{
  "num_attention_heads": 2,
  "norm": "rmsnorm",
  "init_std_qkv": 0.0656,
  "init_std_up": 0.0656,
  "doc_mask": true
}
Each number is 128 + 32 x the weight over the matrix's rms, rounded and kept within 0 to 255. Layers, rows and columns count from 0. Numbers have three digits each.

# q: layer 10 attention query, 64x64, rms 0.154, rows 0-63, columns 0-63
# k: layer 10 attention key, 64x64, rms 0.155, rows 0-63, columns 0-63
# v: layer 10 attention value, 64x64, rms 0.151, rows 0-35, columns 0-63
# o: layer 10 attention output (transposed), 64x64, rms 0.157, rows 0-35, columns 0-63
q0:077144098113124137129129124138153021147164100107147103150113192120099206198144103133052136137071172126104102074206139141137055098121151159169123176117157203125106128149103107139150085149102128
k0:114119111124129129152115136128111120119150100144107163125145135131140124132133154109114125128101134147120136142120133132141145132090101124131104116104124123139128144126125143124143142116140115
q1:147124128112135113113140136122121142072132114121144126093120107065138170095156114135154162089141123074113101141155125163132115131117170084179123098095140078129115170085156131127073110138115141
k1:164133145120148104114155115128127167157112134132093114149119109138125133149113119088116138145099128127103123187113189141143156129068114132113119129123079096156162114166110141088101083122114138
q2:145152143125143155154108099125133130124165118125136118080147155096075103055135101162113084132183091119143110163144116145095137092186109173114131157135154106115108130119120099181150087152141120
k2:159111141113136157160154123185123081091147132196149099151157144127123139098152128154117185130146158091166162122206087148135083099158159137143127090078123147100076181092179068094171127141164135
q3:138090111067165068063109175118112179056031106243117188172064062203145059167097132084096121112024237164126209096117180197180113210086084071202104044067118141187130167163114159024045195106154109
k3:127129109100097049131107132096116230116110127071069197104033019126146101114144102081099110102160103123063135140129184115147173186107042072103131053194122032165246124236082184111060169087155075
q4:146149131110125163158113124132113180134152076063129103131100179124101119066145091155101154155164089064081088208169154135134139097156130106118114137124144117104124105168125112147136099119135135
k4:155087124106194088138112147120065150051060040147056132154071131130155089110097102120075097078058174136151112132148134205125125189096058102138098101084131080162166210184160170088071134128149157
q5:102139099147145132119145124153114066109082114110097134121137173200089086157144123116131145105082158122124084084112119100123128129094128108167137116097139152137107119138140141081134134155148085
k5:105107095070146092136131125130130114126092062142099178162139085076145120112163124111154097113082087147121171107121110107114138170111097102114172109177153148169175144128054150109098144107110121
q6:147191167104143102116104118136147170160157114078073140108106156167112101109131103129085158156159075096115116163137162088132127112155103145113078091117144082185092072165134098150135113107141145
k6:088114118104122134091175086202110111152141124083113099099102106107145118141082126123095066125185156096149105096196110126103115128119105192076109161122144159153166137159114111154128117150097154
q7:070141119168122146117126100117105113112156140125139160141172126134182155122099135134125161140109129135133109135096164100131147065145168110167132119095119151149134148131107137124142146135114128
k7:123107127155105117129181081172169092175173176151093129162144106078124109092111158114108143123119091092113142124117112138154134102155138151103140133146074118159114157124127089161134111112141096
q8:157120147116159061109124123151087168105056170160071133084130123178155056075129110122117130110132113085143171126082160128104144103179113161079180139141167070133172156186159091124112144110161132
k8:127118145123124115100141132143117145133116115129157133136134120125149122138149115139139119104130127136145149121135156143112130145142131118148121133119102141126127126119127144116121129105110137
q9:104163135140173163173097081090124065125135129111098088095165157093104145108164108144114126152142135107168131154121138134154139094189107165127134203181140135129140112149123138140156089161143144
k9:106116142124135117137117124160131156133114096115157121159136144147112147098115161137113116103149138124117105082153095148120080176146131111136105089114147146092084129115136107139108158087145060
q10:213121131148170148113103090105099163170102171169177129190095116135158084083118157161116086201118093180107192144097149074181095076082080124102148125129069191128167107203129108115129135113070116
k10:181173174133159122105132193102108195124118094139113046139129134128137135122146128123126157142083115178149148207085158109104182113127103141136155177121101102152157136148137120103133084121082207
q11:116142158114097065056150211136153131079099131210081196123123037111142171177112127099138142093076180129179184042143089178113126203090149127166142119093195097158130147142113148070057145111170089
k11:130098097105128088115114079099170108130141154149149156140115064116085150130148128088143134138117081083120136115134140128140138122106126109098132120147128119128125137148123130148108140117125075
q12:113100112081146067113148173151109118062074160209083163177047045207188111151076199073067148090030217155124200088119188211167107189051101091176127065069086138221177189176075163090048196114182120
k12:128086102045086066074149037127162228148160152055113209091103028104038156124171170017121158074135044108041150142047131138206203167178065154056193103200078041197208116212076129161065156104192015
q13:125134118082164095125159133113158119121092106112136166155159156142092077135069117088098157124082196154113111104105064137104105202121151124172089095096118157155126107104132135105125158122120083
k13:111119107078102099118144137111127150160126097145127154132165086126076159100123128087117130096099110163123132137164126110129097135099121146110136109175172135174100162133102139105126159094104140
q14:155069060160121102108177124195108143145107157199130092112103077173087064163116144152079118130133151133174134112150110097119081122131080118144125131151105135113143155090093121136107106115149138
k14:149179130090136104118114143110148107127137131140139168122125177093086133146139169157138121120075087153145100133125147094098120114182097056137180166147092089116075105108151184134100114127141173
q15:151112142126108120114134107139137133106102166112109130137123113141124127116133123109123140135104106115124156114103102133149136122114149168104141136106141155081112145142144117104157155157119076
k15:198131146146166128059181196114101156114103111140091125163112167113154098099100116104094130129021120169125170138115100170129123166134146177154143152107148134146137116145125135090124134141122099
q16:108110106084065098147182142101166126118168122173161101083110116122085128140099147106118142128115124124102138107143131150138125186115074103107083160166149119114109117128130159097133131073134150
k16:081176126188130135171086146033120081099125165136149103105140186140074157144146136066117124142154151160147078146086109130137132118168141117125119130085156115118127121109162131152128131109167117
q17:064122091097123099127109060124160073123161154136090107139129082177123169147140173102119123115114132091113118121138149132142139120087122135092148095129134128135120130167101094187135140177159080
k17:105140179166104164093138065181112090164147238104101140051145141125127136154112139069143124156206101108125107075103139050106155144174174137081157189125160124087184091140185133157160102107117051
q18:071179127206077200123146162151153051186176133148148078101167132133197169219052121119132176142141093129189101113125167107142072124101138091136136112152117162086154098016153083172118142122140125
k18:164131104099108112094125156139122150114118094127128125202144136091126120137089114167105171110078148100115177170128136157144116172132083086167160090113062140156121122113108146108081133150132191
q19:103114126091150153135142145124183093169163167128156110154158136126137068121065164104116120128121128137119135163113141144151132123124126143136113085147141153154146116092100090188151166104123164
k19:097116145110027112129125117136124160169188167109169067135128089101096137129109167100097154086162120156086116092136130054122087150149152088103151124166118114114090135111172177160124179148183065
q20:159158140129121133119097161139092115171146097110104114117125086149153155118096116186107094103141141147157097086145152138108149190118150133107153169101151088137142156130116130169101149110107171
k20:126173156127132108116053087136141137156092111117159099140151119088110164145170124112164177098163118111153117153155076108128094100084123131085160139152150102139123108110144092139114129187086123
q21:128100132120121121080142098108119136135100121079116194159071126116155174134120087143131139151118142063113166070147100161158157119122169096098076143144139193081103137127167146118109120108104122
k21:162098129208177121088176164138138088092127102157101125083103146120144117103117140120077125117084168141162102141141097136108172148128114163134083145077148143135143114080190130114123098143112129
q22:048153111141110111091138117160094119085120083131134133141138178148158166133102150118065157117112113096122106075170137126177090125107187150150113121083159197118114118117171134150140134099122100
k22:150149151193131160127100140100144070054149145123074119129203177096113146118131119106137148187113149076115140150144112095145135132146144088152102128177145138157156138058128159125102137150181127
q23:163148122106141106118108147116139142137100150105122121109132121117115092109149115170128187123147072114077178161152121114140095098112108151144126063115159118136118112101151136121133140129138121
k23:142148058111115126100101205089114169151085059093086092128083145108176105121146076117105101142086150093124166155153151147093137123122103081153094133109163152125091127161131142088115189151155178
q24:125101133132148082165118136108138111169178151111109138177116152111136147126102154151121124158139131195126123099115144094146137137110122134115140149138079151156138135125143120130140102117066156
k24:090138148192081163109115044122179108181243208088154108125126112111071169121119169085152154163193111122108012123098136031188146096130159139094162142189077151122141075110099098201204110170062103
q25:138132120140167138110106129142149101151116101123105118116134126136160115085140103137106230116114074088131137152138139166150139092112110140148143098134132108111123094109137143136126144134141103
k25:147138118115102143079124180084094128073101118089071135113099113079184116132091148130083161122118140090138169159187134112132128129126151163169098121112124197124122148146172133102092131151139178
q26:091109162111136089185125080140194059143218167148108127135126124099110146138121157114167190110117131143059077108152081131170170151135167117101091114090126122108148108103110136186160159145144103
k26:133117150127091136163135113116075178128102151116086080107137153142119151133149148117084121125147103110113093119141162061120119148199166148120179130128119106125147113176152126086156133111142082
q27:090152148177068156113115090121206118192226135086139127117143153114030110195117164099136126169150089217149072135160129005114101215100115165095059164130113143066137022088116168124172119120053138
k27:103122112132164137134113140108114153109117092118120155144130147168114098140087125179119113074109172132133098126135138140098130143102129132133133127107089134128152139139100142121119145152088179
q28:064093135110114089165123100150125110097144145140145126134163106131080153156068152074133121128093166127093101084125091118138136131132146104116128094153116115166131135153110157140132162139125107
k28:106156143148098094189146097146124090162142214122145089090133142140091167149163161044166098182223068133132090092107110089134132107195185136088164123167107113133115109126155117147172130078126054
q29:073082128143139151092109085146171025191155152088134184145126155123106105152097153077194156145123179103155088105138119100172134088114154085132107086128046132116164098098131092191130140174099089
k29:131089120124083103135181095173153132146157140103102133105105059155145113121110147145108171127177099140120128086159149061098146169117111087114191083185112116120162110144151175139127107125105107
q30:053128107162087144137127169115082124118106142179158098118156108173124130143122183080113103111085139217141147125072152137108154123086095104119164129154112129149160136131102153101086143098116131
k30:115136094156088164153080099059220083139187195118185158076149131121072152186156134126185125133147070117125136152058148076147148079115149138101129122169132135087116120080125124197124166118113119
q31:085091115115130094101123132152074107103113080131130147142112116132135174142135206113116089133087159143127143073099112165121148141063153113117125164114114181130131154161130175143106137093101095
k31:129170139139112196167099100113212085122171159091154145049161148138096175151176173120179162165189071119122104116077073032145172104116127183066123150150140103100144066108105130163179124137107107
v0:135146141160075137156159143132108078155093163113081109120123141149094165119143191097111210213182123222093126131112145030111156147094092114088140196165140155109148138103095202077187125137116096
o0:139134139151115137144097140138113123117126133144171118098138088110129134145121097144164087143113112157145145121076134128105114135130137134148158131131130129052135135147140113115111128136126134
v1:074159101144102181158154090171106140064122158139145125133109112104114125113174156082128130200127150114136146191067121154140125154084145129140088173067124129107163154140113125134116140097136133
o1:142086161115095103121111097144157125150153161141092125156141123146099130171090121135132093123100155112117101121154119112135162137123140125100158138162121102160120150156143101127157136136136130
v2:166140148103124132097102094102128131148110142151192104136123096124107142123125106111119158159161151104137078054158169137131094120100152101155146146139121127106144131151124120096137115112158093
o2:115085154121159098141130125130107147104146104115087150142146122147117098138111166090104153095104144130096131156139102119111164150093118142112149093131110154116114148138081146180120159156134093
v3:143141117106130081178159158152141142194125125111130101134141170170088126135165105092169162152163088126117164136159075169146123169127120110096128144111099182099133119138124127095136126114105122
o3:121145125147096125124082153157100152122124105134138146130114116137134139102121149156101096124125152144128073151127148153114110128128101155135114152117148139133104102146165145131126110120153109
v4:119123055130119127134110115129109169171122153093108159130139083135140159108111101142095103133172099160079113162106082163134123090098142192136146141124134158102085108153139102165144083182117071
o4:127125144114142138132133162106141095115107111132126122110130168134104092131134122129144152105104140136163136110131134131138147137106116098127143135156132164097126113151150123101121168117113135
v5:123102148137084132088093125135111130125091203172174094115125102159146095157162111135122174078116141133099127117164171062162107099142128073135107080153140118158125126107164078154159129178117119
o5:132171102155131131120133150107106142122119100118108107121115125124119151133111131110135142145079118115148156125125129150122089126152134119149141124131181126101138154106093164096102141135128094
v6:117105086122110182108170080099112188096150080126160137140192130058106161153085161108172135154152125122147152167128136156118127095169161126144111110164092138133064098122122104125077101135181103
o6:129101131083149111111130100110129139172126140076091152153119164116076124130165113120092123091136127106101115097164109107139117135142124152084121126120145122136136160156153137135160151128118116
v7:132104152073114137108132089070182081170131128151123097113137141173174109152117136122189165194123094143095070167113066124136089159189135128147089116127092129154173139126139119137183206177106157
o7:125149084096144163121146163154096142119149099083139163128112163136138108138123140125110177108093143121117131161164122141106111140162135148134112145129187093154093132081131155118112107098147092
v8:144144124115137129112084128168131114109152151170141103098139113188156106156082133152191145137122142150118121137128120144117151112126151158072155042143160077130153118120107153106159183139140121
o8:119139115149152126152139166143113153130134131107128112140132126150157148148136165111126172121103100139114138140152127142115107133155100129166127145128134124115135144110131153148134110126103129
v9:114091150135104138136148113138110144122134138150165134143181101109094089165170142119173135137143133118127123121171152135144122102160101074110126125172136184096117137096087110134091101145158110
o9:139130108118134123122101113130124125127153117084075146133136146142104142136120135122098113085094144093091128117150105127125102157127117154127140117133164136063109160148131137130127141124130087
v10:094130152095098150137109096185147087101162188132116144136098072098169193080131081149161155109088102090077107097195174175162155123100145097126109167066183141101084136132134098167132135223094132
o10:105120095120138118120152163124165092118157136110087142132144141134118140155129146125120190099099160090138126145145104165130136132115094166141122124144140123108141139082123110138113138099147119
v11:149159199123144175112150135169112134146155090139127192116145133173053148098162144172125149048151127142121117152124037129114157111107075101127145106118131092123075087128128116149168090132145148
o11:169154149104130156175128122140186144089110139115161099120145088094147135109119120123131113180150141151139145107152130130153100134160127156136104111106107144067146135104161134109098126105114106
v12:139103140139138124130079144074136109124127112111162125139124151143103135134131127151113129116163165156101155077176073103155106136105101116140108107127096140143114101147125111156153093104152106
o12:159146179105136160143141111145123156104111129145136148127131091122114091099114128120108148130118135132118124146082124139101143139145150128132167104113139190104138145125122147106078146154150080
v13:107145112119149136133158116123084155104152052114156143124128103113092132131160119168094139128112107133119123191098130109192098085136110173158156050116117161108075127132124119179078096109156100
o13:147113128132136114133102093108119121137104137096119133141127169145074116117134124128141114090144112122128113105161116092140121121115152104112136136111131153107115126133131109118128126163138121
v14:034147101155146135131055116140076035053148163124138156077114131086171141084155113143132086131105125094089100144140172178087146144118131112115141174176146141129135176171107139170170173177118101
o14:141136098098126121143187143113191073140148202137120123113166123177107124187130147133170212093090120101145165103126061132150160110101119133155161123194131100141163107114092069175117140108143101
v15:084094146166132146119133095130121094126171121066145153140147159104144080122135141044144086148152170137133168136134202149101106139073124128127129215155136114171160120108106161127089145202110131
o15:116125119085099077098158152123183099137132188130109146072129103142107126152134135117143143092137106096100134099098100121119148152138130147109177077157150095170181118176102072130151113117141110
v16:132168151142071128169173160153197091169147153107154160155189130171102079140089214067128189061169109212098089099127160080137152139092114108103168134072121136134129141123110175157196133176103152
o16:142158120147129140138121165148119129111120104130115118091109101106155137119125127112133162149134125125138137136116124136120108155145121160155138147116146130060137109103123135094112119106128112
v17:165151169119152153136088145043162122139148180075079129160109105123116135068153014173092116151153044097089085185160151110160147102150149061064037096054105126107082124084062090171179195127138179
o17:128149093119146126120127162124136111115137114148141133096107144122146124132149138128146164125104143111124139151123138154141105132153129145175102139121161120084128103048146115112126107114140130
v18:143159136100129128116132163091161124203127147109075096088140135153169177140145115136107145096138133168118099133141120085131152124097153126090133098132153135132131095124165150122184149090079126
o18:148153127154117162131122167118106115106104111147174102111106127099162124115129113136137132168138128176159153120103142133098107136134124108139126152124135127071126135071129133105108109123123146
v19:114102156115150116144080142144146152190147118166143137162142101121128125111078117107115115133067142133133137133134044137100080188144110116144159158151155142131145124121116093159108141139124163
o19:137125118121129149096160100145155093148133100106116130135147164135177142120152125122126130105157118123149079130137140127148136143099118112108117108130103123139137098139171139163136129110093115
v20:116148080098115120147155135125148149112102080162222099124186134097106125175108111107116144110071159076135084167103135122079119176113139104108147114139096135128135135116115172082125160121145129
o20:127132133145134110094135092114104132172128124062077126148117143124143157115120106125113133106143110153106109117183120088159110155112139136115128152138126128109113102150112128166143112143125125
v21:158117125102165120126152063077156153130136146104139125142104144111075180125093102189175132163109076131126113200100176133175120138133090157144115103036114158061111124120125120152148130117135131
o21:145102124125147116128105142139132154136131078116131150162123144145084115128145120115139157109104150097063075140145123139109142134141172084134135140112128136053115137126128124131113126128147131
v22:084119084163106121100061135135100048059166174092102189160172139152158109150050219113099067100092196208106150081129139167077108152156174182106147095139135138179145247107140231128111192114123141
o22:153153141141151145146153137134162092124125137134123104108163099124160139135136128129160169150123103114108138137093097133104142112120099118131143157143120120160160079119110104131128134148136138
v23:135124135154072097128186147183102141167109119136162111079140140098077049110105144106128135092163150142101186138123103157112129130202078153145141126169098149127127145103113082123112089080149117
o23:128134126139117141141090115142109183148135108144137133134127126131133148137113155133125091128155111112148119126130133127151116120127154122127144111124173130157154100189139149126137118141126116
v24:124155153142181154139042154081170103144167137072114093108087130123150137046111108145095063116094127129142124129132121110101126149098112122108109148169097140139140121128166117195118132101128157
o24:168126132098110135118191142139178094130116170198159124111122147136173125146167129140158197151158122142141160123090093131109167134131149082121174135122124118127163090087144096122136116111120161
v25:157118105136119184118103073103125115163149060100121150104126137134144179114101121134142132147106095119127133170098100090143128073131096131144141148069095053136150114158161092168116145198133081
o25:109108152096122114117186138135140119111114149115140148125093136124096095166147129112145166123149117109137134119125109114129131102138159145140120122138174123165118135107141146130127130099127138
v26:131114149119141101107126139144115161115150108142109132141109145140091098119163115130154142126195142159126141164152122108151088114173116153145131135174129132091106129139122106133030100158185151
o26:134108142109122132137103108113136137133115105117141155112140147160090123129107125128098085087099132088109109127148115150101132116125137129118144072104101152093112144153140121113124117132110092
v27:128121152097144130076117126101152151116145092114116176159133146163117186159130137118153160167089170128117161188131110144182086139151161107191120157142115120108143111133123043151128147173160174
o27:148104145114127125134143084108162123107133102100130152145159128119059120131100102106100131101109135120092061121158140122123124149119122119102120079089129127138099142135137135127105122148106126
v28:146100182137161095106129169081106115221133141128088155146142160125123121121169117136078163120077103122107121109150085139107118110145196117088147112149073155125148127150141109129161089094134117
o28:143167112122114150153122109141115102073095104143180137094124122131184111129143122157128104137177143170151134126105155108134114115110128123146088118115157110113107101082124159133124148138128120
v29:149127209098131128139135140171175118134131178122133119092098048164158108130103107172173141118108097129098125164133145183143134117128183182100142129081111120108133109096127089153144196177116137
o29:123132094132139129141141180149133143119162125119106124140128150146149130145120153119118177096111153115126128145154132148132110144121101129159132122113156132115138105103130129112118098116131133
v30:153108164134141105204107149173188082087162212110061167124087069098156086070064073179133134094078101108073072130208176195188214131080155127136052092000182090112124140071102126248169153166100201
o30:109136105141141141131141163130151120113154129151098118123132125141168130131127148110131191113112153091131128153134132160139128140130115140164128134128142120101145114075131105117119129097147137
v31:184148135138152109116082162118139117122118146121089099108133100141129112130122065167119127134137146137110115127197193088148125158113087128113116150080122066124134078112094161106205159168088120
o31:114154140157147149127121158108128141111118115157145120108130083123166119125103132105129151129095096129109140139079146147133102128129125106185134110137140160071137114126121107132095117134143123
q32:143132133144122124109139127116110131138112139122118117136137116128146120155133122112115109141108127123150144128114124112115129117134143106120128134136121124145126165120110123102133134139099124
k32:059147140104162130160159104141184114124176115134161130129095127135071159115117146122143140111070103144118090144186108116126137135111106142109073151111137121114145104111184124174136159154133102
q33:132163154150115156120118138134173123145139154081126088128130187112099154120145089127166126129123108085155119148151134123090133117143141136135099140173100154099131100118105099197126077164121131
k33:133135102107113100095141146120107138130127120139137136154124120117128139105123113142121129125110121130136138118122135134142156139095120108101123130130106120141126140132122112106126143126142117
q34:127148135141114170123135131134154120128130153104116109129120157103127151144141106159143127143122116108174139129132112131097116127126136153118128137171135157099128115118138116138130086147121131
k34:144114133127136105108108128129109123123113123144134143118145129120132125127130126115114121126138131135113133139109153118139138139110153124131128128114104119151112145132121120125126121118137124
q35:118149129119132127157131143146160123125147126128117146121130092114163135113146123139155156128141114101121109105111116146123126128126143126140114136137163133142132101120111134138150140129148110
k35:134159132119141117119160112111143101152134112144128109115127127146106161130122136130132143135086116161147146105119108102115132138135085108114163146138135122098147116141116113087155123116157118
q36:185115128090150120105144112160170147057075154154098095103134100128127110115223153065118111155102153078130132115115104180112151188163138128108095109091130147202160106107168138024110132111186119
k36:177163150134113174080141145131110129102074101157121140089195086097188135109144093156171149119178126143167137090140122163113095136162123153093145129100226043116118127101134089036125147101139089
q37:056104093108145147210161124154138056150198140141147100132101084116116119110145134161063058112178164123142100123087148098108172133126112089157142131149053114061157091132115109197117102096144184
k37:111112117092214124154167086180160100160172170146144143074102122144114138041166101170098077110111121144131117127083096102157172127159086098122123138092068052078097116145120157211128096131153092
q38:120169116141190169176147217076150117095119163129180125141082177180100136066112091101164114148162115118172098193118120081131055072183179093175148163110034107127146144031073097161157116111158185
k38:114143123144155152164120199127073109093120151116197123163115185150131125077083119117117127116143141128158100166139163134148137044138157067205145125094033069137089175017147117111151121135122186
q39:137111124111137125073123122117145096121088121130094166085158149054125205070125122170174107108185148109107107048110058138156086189136123128031127149178129131159136132168127166105097128092144197
k39:136161107147058126085126106190152094127124124152125142117157106046106210135121147154168151151212159098103046077127049112183136173126138124072079174167156175154136125121161194080140166130088161
q40:129132130113144142120115126123148132120121141123107121127117127134134110129138128151116116136133129139124121145132141135117136134117134135135119140113125134102124121133139129143130112123119132
k40:170106111148142105115129119141088140150094110156136136121144143119149131114124096134163177122192116109105180128103137113135130136150116164122196113156114101175138123177074126115099105154140105
q41:062128134160112180135120132137141118119166182121156124088133143112078184113142116115148168112134124093169093115132126131144107137114138106106085157153129167142107104093162167205096103083138110
k41:130118116140135139119114133126133133131125129095134129120163149150117139150122154127093130127136139128121095138122122091127104147112154151161117119132126144121122152109128140134142136110132148
q42:077130117124099163116132141139166147111157176094151155109113129105115165148149119124134171129144124095146091116118142112122146102136163132112106146172155154118106123079136146153124090077148117
k42:101117127180130174150119137136172116131143163118125104088155152130103136172120183119140131118165141119143106157145092089148069119140156153155072121161110146102133136089143156196134143113099166
q43:062149137138058188112141093131171102143177174073164150122148138119106175135132119133136152122135107094173095144139128094102121102127155133105132149182126164082104123072145111199146093093149122
k43:091149095163135172168119166138154123135161171087136147091152188145084139156103181109127165131137136148130063150117121078140091147131168164162088136139125149102127104054135170175134106112124135
q44:081101145158146112127118125131096102183190151092098149197090134205120127142074163104073125138088139141088116149123133089118143086052107133147140134140073170120168124164099124185184129169109137
k44:164116145103146186139111134145182145075026152138105081070131145141113145173184156095111122160160162102141098127145094145119074155171173139128065132127155163151102111041172159065121150090165148
q45:117050192184053163089152144105098129095133116147114154201146105130151136175062111079169121146165145059095126123158152094106131126092111125113173064213132157166159112052114025126073117075159133
k45:119072126145121151138162140103112097127168114179142148185141083154051150182097189104159147144183151089135087120140167062092156088073119105159148138126077166119156086098123031119110120094164169
q46:124146171155101101120151083144145123106130184120088115169126148144144127148183101135172107158136048142147145097088082134076124138149147224133120155126102171118113137154177123139107095097067110
k46:132094194132109133105083116145154109077151167168111145155091166133128117146160100146141094152141107123128120149138110118118063105185132169163083121132052118126098140125169134182103092115113093
q47:099085094109127123093110077169152148089127142099097157093094107118136132117148111143140136126139123082108130106101080146158151072143136117103168101107174064097097077178164075159114129115227055
k47:139122128099089102095118103152133124097094137103076171118116098102136120144136096149140123109131075068122179085101077138164143136085120105094126128103174107142121146194139081101070143073145062
q48:036143136094128160123155112128186089172212140126129138102098122068128117111167133124067137132126131079183090193101098154150144106165161128110079149166168092093117125050155132169074063152171137
k48:090120123132162163157155141172148092129173079133115126056074145119084119113135136128130101107164123100136132139140126094094149092163115124121123088123116070085142154066103121159070054105155125
q49:117121057140112105110126142137151097138111107075125220071089141132145173128107153126116191126170135065121155112098079100190186128107117099124173134149110093156118117105164101121152129051166119
k49:133137087160074119064103139106146128131136144088123176076101127134137166141139126109160134127125114094156136133036093124155146127090097084115119153149143137176110132096142148121128146089133139
q50:079210127130096139114116120030140101173148098081182144146065111111104158125130039175096138159181108108195115159078149128156157104143117070073131158159149142130113120089137067139081149111115167
k50:077149158178072183108135129083120079111134152101154128085111168097133183138081092156163090112255144051207073120135135114097101131126144052081081116166113160128111197032072111157094114084103164
q51:094173133130163162177107111128120192106168087198157065109143148097069195072102114132084092140170136096128074135127123090186136190168116129139127097131117158120137080082184137150143119079086189
k51:080143147198137174212146089112121129088188126169137046080153125124092199071084090153131107143154180069120000122142165147143161132160170100141131081140135159127097129036198122149105118087095208
q52:118146123121109117131198102116158099164128181154159140135132125180109162150135134070124168123093101139146134143050100150121073156080124142106158159166073114122188129135064126122135147081121112
k52:111146132111111139167149112133172120161129158150176128084177156157052155174151173086170107153159122190149134126041075110130052109165097161116182159163046098129131179105118147115130140101153095
q53:137193147176050142085120112017145106129092061095132129106156223070136183157129050171153127172162128058147148113145128159144108139162128105062122169134161192151120116076106135053090170101076165
k53:095186162224089196067096119080158110067138135083117101140163198077145173176114105168155083154191189047199094129177113165148072131108171144107067164147112190136116181020117165139051156176064214
q54:113186085071137099117127146143146163133128221171206200132104080192092127113092132116121137102078099138131135141103078109119032089154149140142121138126142101121115166170094143187194149096196000
k54:113194075072132076159158162146126178129129186091190200125088101154094105124094120091102156110093084147112177142082073133128088088180175146160169130116180066099097177158128166142148183060223009
q55:162165106088081085124107168223117119122114085137119195164095137175185094137103087154151113102085146111139180074142130180154056160199137165087157123103190192130109153176186061099079155159111085
k55:158163134119147134076136143147127111103131093121136192147147185132153120111058122176162148119060128113140131118160089142094096202142147171121100168119190150133152127131109098108197135130185062
q56:126066108128115137113157150100104109134130113090119192126084133119109094162106153123133158084146167134092119155196114136172118084163136147137048167140167102053106158102125092146111103083152166
k56:130116080118103138105084150122080139123132068096127192121099149133106111143131114166133139096089177126131129130188150147168109116108079072167090130090136130053084098153120105126106094086129158
q57:097131173118067108105166103140185119116162157148137150118103072172143165142143142105098123154101120111115139093096127105104115189058141167076118115146165158150119068106143097158148205095166054
k57:091144152116096118148140132124203126105150164117145150125121155125067154183097164092097146175155144105097104117099117084093104169122186143104126121152154133122148083076107097137150159089192118
q58:097084130135191099121135115110112097105121118193140126138111137156143087147113134164167133177164159101122096144117173117127155135126134106126181135093060116094136114155155104109156128149146141
k58:080113109107163095108115116121112032123151153166139144153084134157152065159132084153138112118111132070125143116166163166154152146115113072123136098099098156131158123135203066159097087189090165
q59:189152170139132134152116139183113204099080113123094103091189111139166151083130091094057137168119090122120157199112141135121148112140077195182181100097171070160104170145106101139132132157118061
k59:171104182137074127177116155128099135070069130117063113095180079133184106130132122103099087169114132127134183133123165182104148080163128140161186098154166088179086185158129092096099161152105083
q60:155070162123123121111084164176159096113158162142131133122125119109129050120096179081161175145107137165153116164133098116156164091127121159122138092065129135150117089118153091119104129087139113
k60:146106150068141114102121184175121150143171113135121152188079159103138091115079148091106195135047111160112158171115138130150144154097140109140130067080098169101116055098146122117079108104116138
q61:159093152133072131091075149114138226155178124093099160077078131126076187115180136150153115086164034122085177146109124110080186106143124141102210111163154120110137143066125128155156101133145103
k61:118102185157059168116060153137098201085161188092118164114120086120076123129124144133159117097158083107091122128158119134085180094127151128123145135137176066103116162081135121197161148080138111
q62:138115117148186085149095162100071134200105159130135148158049114159143046127134098179177045172159076124154149140067200115079202061136108057139208104099065093164123119125148098096098094163102190
k62:167090187116120147057134165134060112194096182172117132144054053174199115114139112155169111133174110104134164133120161123072137086095122109095155083150115090171174169071136079126163103129107157
q63:097138129114109196123138081150151141140170129125101069135129139111121127160122173126102143127099147165108130158112141154166158099112108085145177096117134138135117097095167139137118112196123183
k63:137132130126148139159171102128101138154164104105121094149108164140113115106136150134108115110088068147124162149116142132102173167107114131120198072120101144119178106127111148118120101127107134
v32:063116167151168171167134137123130117111100154158115114130159163146096197132133130091083119148118138130115105109081132137115125092150080162145077105145097188125149149141158163128149183144102111
o32:139128186105206204163147138156158189113063134110163135133192172115055206117140030080069148131125135022112131101105105167074119120203101165145088095119116159110164183109181148085095210152110095
v33:136138120130122146128113182126080105142146117153137069094108195124121060172109145114132138169128090175101118135167089136096173100112154096101089163160095114133143147171157125088087083027039128
o33:135122156094152183084094148163043132107187118185134062108109161133139076140118122151157082209145061197104086150148083153100166096101171099066121184150105096140171133206148092116048073085038155
v34:154132079133042125115110138176136125148135104157153070172150115060146176093075145150171130081128134185164135119143128134118104144126123150171157153121161146133075083136114131163160131102213191
o34:176082071122034067138099119169166154167128127081173122234130128095157170028159107166204093148180085215205134177121204178169131141108148109167141179134154078098070058151124129195226062109222245
v35:152183167167103109114174081103139182127168084185107116145102111112177099127124111095098119087170115111166131081160110152126156141082137131156130091127123113134157113146128103124135093200102181
o35:156177132186065135127179078054151200117189065194103195097133126077162100176086159122087146102184123138198135083129123162118152140078151147179119080127138111170176138106135111085085108175119220